{"n_layer": 9, "rope_fraction": 1.0, "optimizer": "muon", "doc_mask": true}
Each number is 128 + 32 x the weight over its row's rms, rounded and kept within 0 to 255. Layers, rows and columns count from 0. Numbers have three digits each. The size before them is the row's rms in percent of the matrix's.

# k: layer 5 attention key, 320x160, rms 0.236, rows 112-127, columns 0-159
# q: layer 5 attention query, 320x160, rms 0.231, rows 113-127, columns 0-159
# v: layer 5 attention value, 320x160, rms 0.24, rows 96-100, columns 0-159
# o: layer 5 attention output (transposed), 320x160, rms 0.174, rows 96-99, columns 0-159
k112 056:139162129164099117255169129144135084122106129162160109167129141119125128126153138123097168150076138188110104085140117108132150069145126132132112192114155137115111144165166151099184048180111140101147082099097156120120094087135127174133110076142131037135119097094121113104129161121153133072200141129126081134119124149165140154153171120175117091159146133134163141116084125169171085132133156118134106045156111125145149153096141147146163133077034111115149118129136147138119134119124151
q113 094:066105216091163164061136177154161107225121161191111107110088139143120088076109156111122057140174091104128119146109130109096116214136046130093082132096136088167120104203181146145169144118133185116158095123119142084163049087119104125090073141137104129140162109155148157075073144138117075128150082147125144172095126109148126113089084129099127144085147138112112121137115147110150135105137100136092159125126191145109113161162148121132085123125124111078115117129112118120101137102121152
k113 075:187075117110123153000149177186159135131131151137092137092137170109097145153142164127201124165057108178098143127157161145148205123105140101147175077169164101125145113164069122115175074103166094138153159142100146119136058118136108117064139124114080097142110088182101107132110133142124116139130126109129102155154097099156134137080138122105122127162157185115069145172074117113112099210137120160114136142139132143118163182101172112094091135098096103131152084116138110136099110085115151
q114 089:149121149139147117088158115117133169104160130141132107171072071124073095104136140114149114226179110169176137130144111160141150166127121137085162079129112097146125108126082148122131105120170137167096132116129169139152116122133070126108125171119072124124147126125134147096123128152089134118111197123140133116136132077185113136114094113146064156122136111157179083210176151096089110079097131182149202128065116057067141135189136109146097171081127108124156082181100150093192123191132077
k114 091:163120146100158101024084144125157159107140153109114161107087084126105064145119153110106049122145080145153147163120146157113133154141213082123062076089143117133182122141086149143141192144210154150113163145092147088151155139068087165125177168146111130125145131111136213103086130095132133193142145107159126156114147130172078155135106123073108130104149142151169105123157144123137164159096070080130116151143152087167075190107122140143126154134108094121095080166135154109120132096116139
q115 082:167126105078157094137156111121114143150131129127167158169133076134131092157148113127100176177116120187163112120128159109177166094059123079078092183126149095107104101051164115096088081132112063115056125114133114157130096197120081138129178157134114124140096123135109134167086154111133113100120086140138095142154139124103107127089170128208170058070139153109178147124127120158111121158177114175098119118130088085103146108142095091108102121100210132150142093157175112067123191177155136
k115 091:140230111140053125187115177134148139103143112049117091132107110172121180223118152160173113170155141142139114132093072106131132180137129173116160168098118170140108126093162154060129109120151103087114157195087137139120135126123137111072131164097148148125120116150176149081125086160146117140080108129095163141146128108131102182176121097126133105104122105170136088165121122160081113152101112084141145163122082076128120184100133199104090130134152117199197135112176116115108098142132157
q116 085:139137153073170199104149116088158112079135111149179111136165131058127173131075152124147113159157150160166129080127147118150160129119109076107115156158145102178115142086116197163199130116080179125125133173115088093068156161197143101074107122120147091141140097107161115155105136098136112078083132154116132170130221101122134126125114119130098129054085148131170141125076138048171131135187117165100123103133132151170107112146179120099150115159138152157063126144141181144177134137174137
k116 091:114143111108143074118114109132087132159203126117138119151132052135129117114109117145173108164080150096084116133168170157181121073158174087163143168120041075135133148097079077166160160082151089173100136067184081128147183091166110130183161074144119086076165133081151108153123160099147144110081160114171101155140119084108130089133158126129150160088089099178131151093156170071101137110204133094106180128160096139128142144091115169109171110163160109134143139111129145161139141139136107
q117 093:161162084111208156120083186142141156115128115136065129119134095128135155112135103120151126140072089114200124101129131155155139126100195145127067129107182165123099113121179118124136172126149084140148164138108190096134151119134173165097151143086156015131159114115123111121129153126098114166105146127092152098166107096166119169108073148151135149088208119136152091125105058149143083137104139098151110135116177116138163117176112077096066145138111148119184153121100085177143212094091147
k117 096:172164115181151179172156106081195131127099145120135132118176112084069066134116190094152115138104106182134085155191089108125135114074117178117142134146109121169082160078181124154063129131127097130146188157163140150148112141101151093138103148112132117127093157049116119145182141116182158118159082123085086136134122143132183127135131089141154105107111075132155097140123170107132201189141130165093141093126155182134123136117121171133100158162193154174091147174168102122093133132085188
q118 093:122152112138139093155110101133142135109120121145060111192179137096089095136138152100092133100188156084081069190166153125128140138144170098152084101160124135158161111078118168129128163144161140124129123165170083121104076167107178139121151089125114082183062144115139092163104115153047140099162168082132119132074146126138188179163116114157129137105114126123136099109141091151117144168000180109089179101082132109095129116112112142137113104069133120168140181153109118191116136120112108
k118 092:172126152137163173123098110125178091100030130109074122047146127171176129069150093105087089101121121144110091070131123193084106181100166100096154149108095108136193135162123149097126156133121134180117146171113151122150104124088071173087116094060141141153103090116187136108134190121111144120139137155139124137113117099074137105114121131130145129119102119102116137132143114163145197070096083087132135128155203137087097149127184132121126126163112138132166096196094113199121107113087081
q119 087:074098136073123128069142180150137168177152136144161133049110088138114158100121100176114128170164165124141136056145119168128109091153095087189148139116207194134144099123091164133146134117149107167213129140143136085174106171131101127108126180102136098093150150123142203143148163165103075146099131114101127160112126040140149150117077117086137167144155162140144110087142108136140097144146164119129104082122184099151111154179185103145118143206116118127174104145133157095170094133158142
k119 077:170131145118103059110195154119139069148130150104130052154121094161163175121115121143128172144115105187146101158123048090141090093109096112103052144140092183158124114115133133096100065182055061071141067141151113180109169129114126144127134111125131060152131077089113126136146141113182098137075164133122141105126108160083130123121125106144149131163114136159139150179111149131122114104158163112096086085108115085111102093088143113095178114190080133134131150132087148155107096194189135
q120 096:153117136173131091157093105148074108111103140152090140129128135131109122016112087156125100195149116109093121114090077147070095159153146119054108122127136143118127203167137094156119146192125124153110154145194087140096099140129182131090107124145111119091094072120111149092135047107079127103107134080148116136189142120118187160135146121108117102171136139122194139167081175173145110126188150113084087079137119076118112119138110132085122118064087093108126140103117190105132171154102169
k120 091:156196103118176104193149142159127115211097105124114130096130194134114137140101120212160150139078066092115082084187125099122109106169110172148129161182127104137121129100118089131105146155089155166094124092147180086161171200087165124124163093154113121062208105065067127173142166161162163118156117148160131180103070143086123109155110123105107172126094157169090123102126124121106118139100128162116118154084100169114161138132146114108142174133091164145130166156160150126127164129116102
q121 093:117151128111068145095132151112138165058164152112132132134156074135129154172182164099110167161108109141117095157114078110156079139115145179154139151122157163128092156098116145101113121104083185168119076138122146089115153135141188156114125168139104132106108177114143173169122106145135068132151066118163097162146138203163179148137169147085166114140159144098094097170099170191070136178143155142122136172161131105166155167113131110142159165129135065154251139143124111121077069137100100
k121 090:147152144165156139112154155127164172159105160153151136173119094147079124127123095062150152186163130157086125208132082156155122180092174102104191096174118125177165075136140115154087105136102037152110108142111160163119095102137102130087149164181172118166146134116126203129129125130124172148111074161087125096113082104177098117059101122100125157137102097085147115131152161147127109130063129151180095154130136135084067086179152194171153113143088118153161140105147106160161127145162100
q122 091:113162106146097108161170193065159142112139130204146096167140138132193135110127161130095100131182128110072124129106155131049166130102143106143148136169161158134131049086101132115130166142095162141122115079132097151160125098127164165168115112161139115118106147162120122151154117122133141196146194055181134191123137141069100139127141117173135099169124150099127079132183128133150196094165156105104182155133137156134199165147203133059134125067156109134095123098139123137148116132146066
k122 088:073099129138155144117096179119145047101152162078103158144128145136118163066124112120177176199143121165146130101103126183167100090108141145050124155082116117119087177126121190100130150115047170114122122114089200134104118138152101141060136130155080095078170136075140111115059154150113131120135107101127053135166150104070103117102125132089114152136099114106133073054137109107175109154123097139125090091140154108099134094216109122167071111150151147135113138123152129128155105146110150
q123 107:106159152136143085157120126125114126130127152106110122067088141117118166148161094135120118155114165197132068146108096165109141115190117142130148150167088156137081169142142138183142126117153092112125146114172121175093081021116176138144143077120147149185155129090147109166150191074160087098114156208143145139125098129102106156088134130140106116064172094160226123133156111095117153116133148135135167111119115162122091126117161092128196166059080173138129126133145147101071112072171083
k123 103:111178081082095155166051140144113173127137092169120133114129161127152105115116160170128128067088104100118149149142154135160154088142174133183085182172109163131142119160125099142064093158102126147083159102177090102107169125151107147050101153158132099156112191107160134136139086168116095116136129079121164094100081175122104136076121112103113177084201059100167105165139177155198127132091154166090143114162175092138103093134084103144079107111131131123141194118098145150168124156145144
q124 096:146127130110124091144111138127055145103072186041106099098134124179050116168079146157118100118152129130080124144123120114147121109100186144091107127081170090196156111118120126142145177121115130148109211132122130147168102173212152152107163140106129074153057150170131077094126113142127187091135139147128111144174091128089152146093128167095187072135137125133124137098180081108120119157095162122198157160196074106112119141141147105166116096126116134076107118138122139147140119084188128
k124 093:131151073129134163136171172116113154158175119151178144064165150182117126188113115098143102167145162090142120119130091052096118125135114124075172096095109084089070115132131114084186146142111123130055140074136151142120097097106143162126128089092215152116075102100094114132140086164179111109115157122074111103142107129099073150129124115128103164042107128105153122114112135111099117137114103142103132098110147083130122128118030133124120141165132115044141105213112132165113188177143140
q125 095:108166143125111127187122127128145174117119143133130123107135108135081139111118085117158124108120101157099131141063130126097100147096092103111179152165121162131128136065111182138103149118124049120074146136158139115164181109079096136085161071115110182125166112134072101167158150160107141070065082151153112111084193118096142054132133126143166079142128085174057135095165122161156111160126167154087186083150149109134197171051160154180111152165124063131149159120083116106159139122128147
k125 092:105111180195097089129154167126134145140146069128141155110080073134129176096129130159143127117127125143090086138117120089107115147121087100085104135097080182093056028140141177119108144090170162114076146100118147089198119158124125135191153104157101154082140132175138118141103076137146124184168113153124155108149123117087184163143109079160144124057086138139116116137096106116138139111111112111144102112156118163055061095111121183164125052093111162124095107104097178159139107113102180
q126 093:091166094159146137190100126133131114149131177145130195112116147130135156056148182126115114104141150154106134097130153088169145136138154159192138101123214135093125137198117099165094158200122116132111124164133153154122166110123137161106065173134189164071141111141058136148130156107062132113101084122154150105106165151148122140071095163134118150172123174121107111153129120111108147143167145198184121174073187087151156148088196124180141114112132120184102117139114160121092160182117079
k126 092:150130134117092076154158171152116106113130109111140120123151140090121120177129144099154113177134148119188104145164124128156099081060105103141125163104114061108114126153142130110089114147105133142135169158182124096137133158100189131101073102156112128113111161088087184113152112088158130118136120141240092172108108150127155169119161172117139127154131081159165234068103124209130123126048092145127084192163074155113126062112134107151078154089102146145177172096132132107147143145108120
q127 096:098115189114128137058137145091093090100096168098081119129153181047121129157136103162134158140068117166160120137155125083097077121135111129138092123109120061120133142136118169171091167137117094117182115161105099060124177115119130087153170119224171154155137123124109134152137144127102116150087152081118094134104130133107139132085107160135146025078102074123133124215104120153113145156163115128173124148126122110083147116123100095150127244152138125117141113109167135182129119096118084
k127 095:144104103152119116169102113131099142131150107139147116141099148145119117120091078078057129121136145172146150134156163113164143132076141198142175090151126156161090159122188133126132171165090080150132048147186110126076107145094157066138144101094093100122109129156126035101106111153137142144096075126150173197077130114145121159086176120155134098100126075114104221130162131181087174106124119150143165123117077155103127156129100187123121169079101144102111153150174115166142147168187171
v96 128:089118127172099187064091062144155128116167134099144150208138159104115133126169145184083123146125106163131158086110127122111174122116158081048111148111176133114109149115111089108132080173145141103111233194127100081112132123086155149133120147072148104106143111059085137125112170142144117149131160071185074111154121147137118111098077198128110119120140155138158164171171120127083160062121137098089096133137112127084163095092102145139159149147182123088117145161109134184125177122127143
o96 153:117079156118099093128206125143104148139125057074166103134152165150104136125150114137146094133158103126134163147102113124089154176101142140078136181127117083132115124127133137084141119130095166096144179126101208144118122140116131125139075113222090116132096099127142110090076101120145147096104113099149077111106111184231129096063044158147128131126131160135177113182150160141093151152205097107081149160127139100164161145129087181106149114129132107081104123126111108074116181134065154
v97 145:170144147119127139163092136091124134147159160088142129153094162158178136138138145154084106112119127126074091124184085126145049121128113117150122096105124127108140202126129134121160120114087117121148093097090159149105086081208125116086146114105058142191166115117095096110152120086167136132104128132123156136081164081130137163110119124125165113177115142123154131073111166168130142104183108131057125082176145118140207127102162116122159111152128103213172143146049194178106151036122165
o97 169:095141099110114154219125116137107120098158135099100120105104125128117107111159091150057142093072170137083156193161091129164072106112116179127155039104149100141181122182115116134084154073141124127130121169084190179065151045105152116169107122144174198117178154128156149159104125123131176123097198113176126152131149123107118087059122143083128106094151107106131132098089151129136142145111158159094104119114167112113167118072160163127167122126183174128157144108109155155120143113092157
v98 139:124136172186208122141110156104096087182175146106159182140087125119143171139166098109174104109135086152196121125095087124130057128127141165108119104158105139128130091141150148169132123116114145072103153153137081115117133117115150113133144069123189112078134145109134156067105157136110137098113069143177000093091073128156093142112127134096138162142112086137110098069154119114107136159057096139134155108124080183129088098079131109108082124156087117123121137105083148142137073151107122
o98 163:098109145144143063144116159133126163095120123095083146068124114194150152149162127159114120174103148115102106187197121151118115098123139123092097138136074080094133121106187208192148127143104109140178105154109050091125059103075156099065184123074123136108065104108152122176055168113157172144146063150094094110130069153116127135181102094105121122148151092166138115161148153099120114138152105114114136087145115128097152123152070147098181128093081102104114151128138102183124120117096139
v99 122:169159122172081132163087124175142156115100104139142104105094122127136137144123095057113172107082138170161081081143109067117105107156116151153108070058114128161150132112134176164109091105081138165065103084153135132136091112098161142056155146093113185106135084130129121064187069127115134135197069122145143159153146081081127148097152146207150158095122123168158069115135122147103091175128153107129155104132104149130173180111119167106155197177181120158149103105086148136101125154131138
o99 148:082155156127157158120123131106169145076152111155099057141122101175147119099167133157096127107074154135138070111075147121171069076130108175133157045098128099110153135113059153095131111077125151178107058093090098143138097118135180093153087117092151121118124084098087155118155086160099118146167146096150125147126107108073092148147140081140107141094133085176166116151102084167122123091098121085146148160158132155137111176160127195169174184164168127117185155077101181170123125112087143
v100 128:118114129103097126140187144209173098076129155082172150172181149141110116120082135134113123166153127117150152125098140191128155112105122106136149140063146130136096191087065170118127143103091126144094094121130139167135135135191125130121161183123114182153103125084105075143152192135105140188154192185171111122112113136171176116097162198111194148085084087125152138132078185102112160101165123104166119170150135093135180121140155119149114172110079155099148121122074058144139120124084110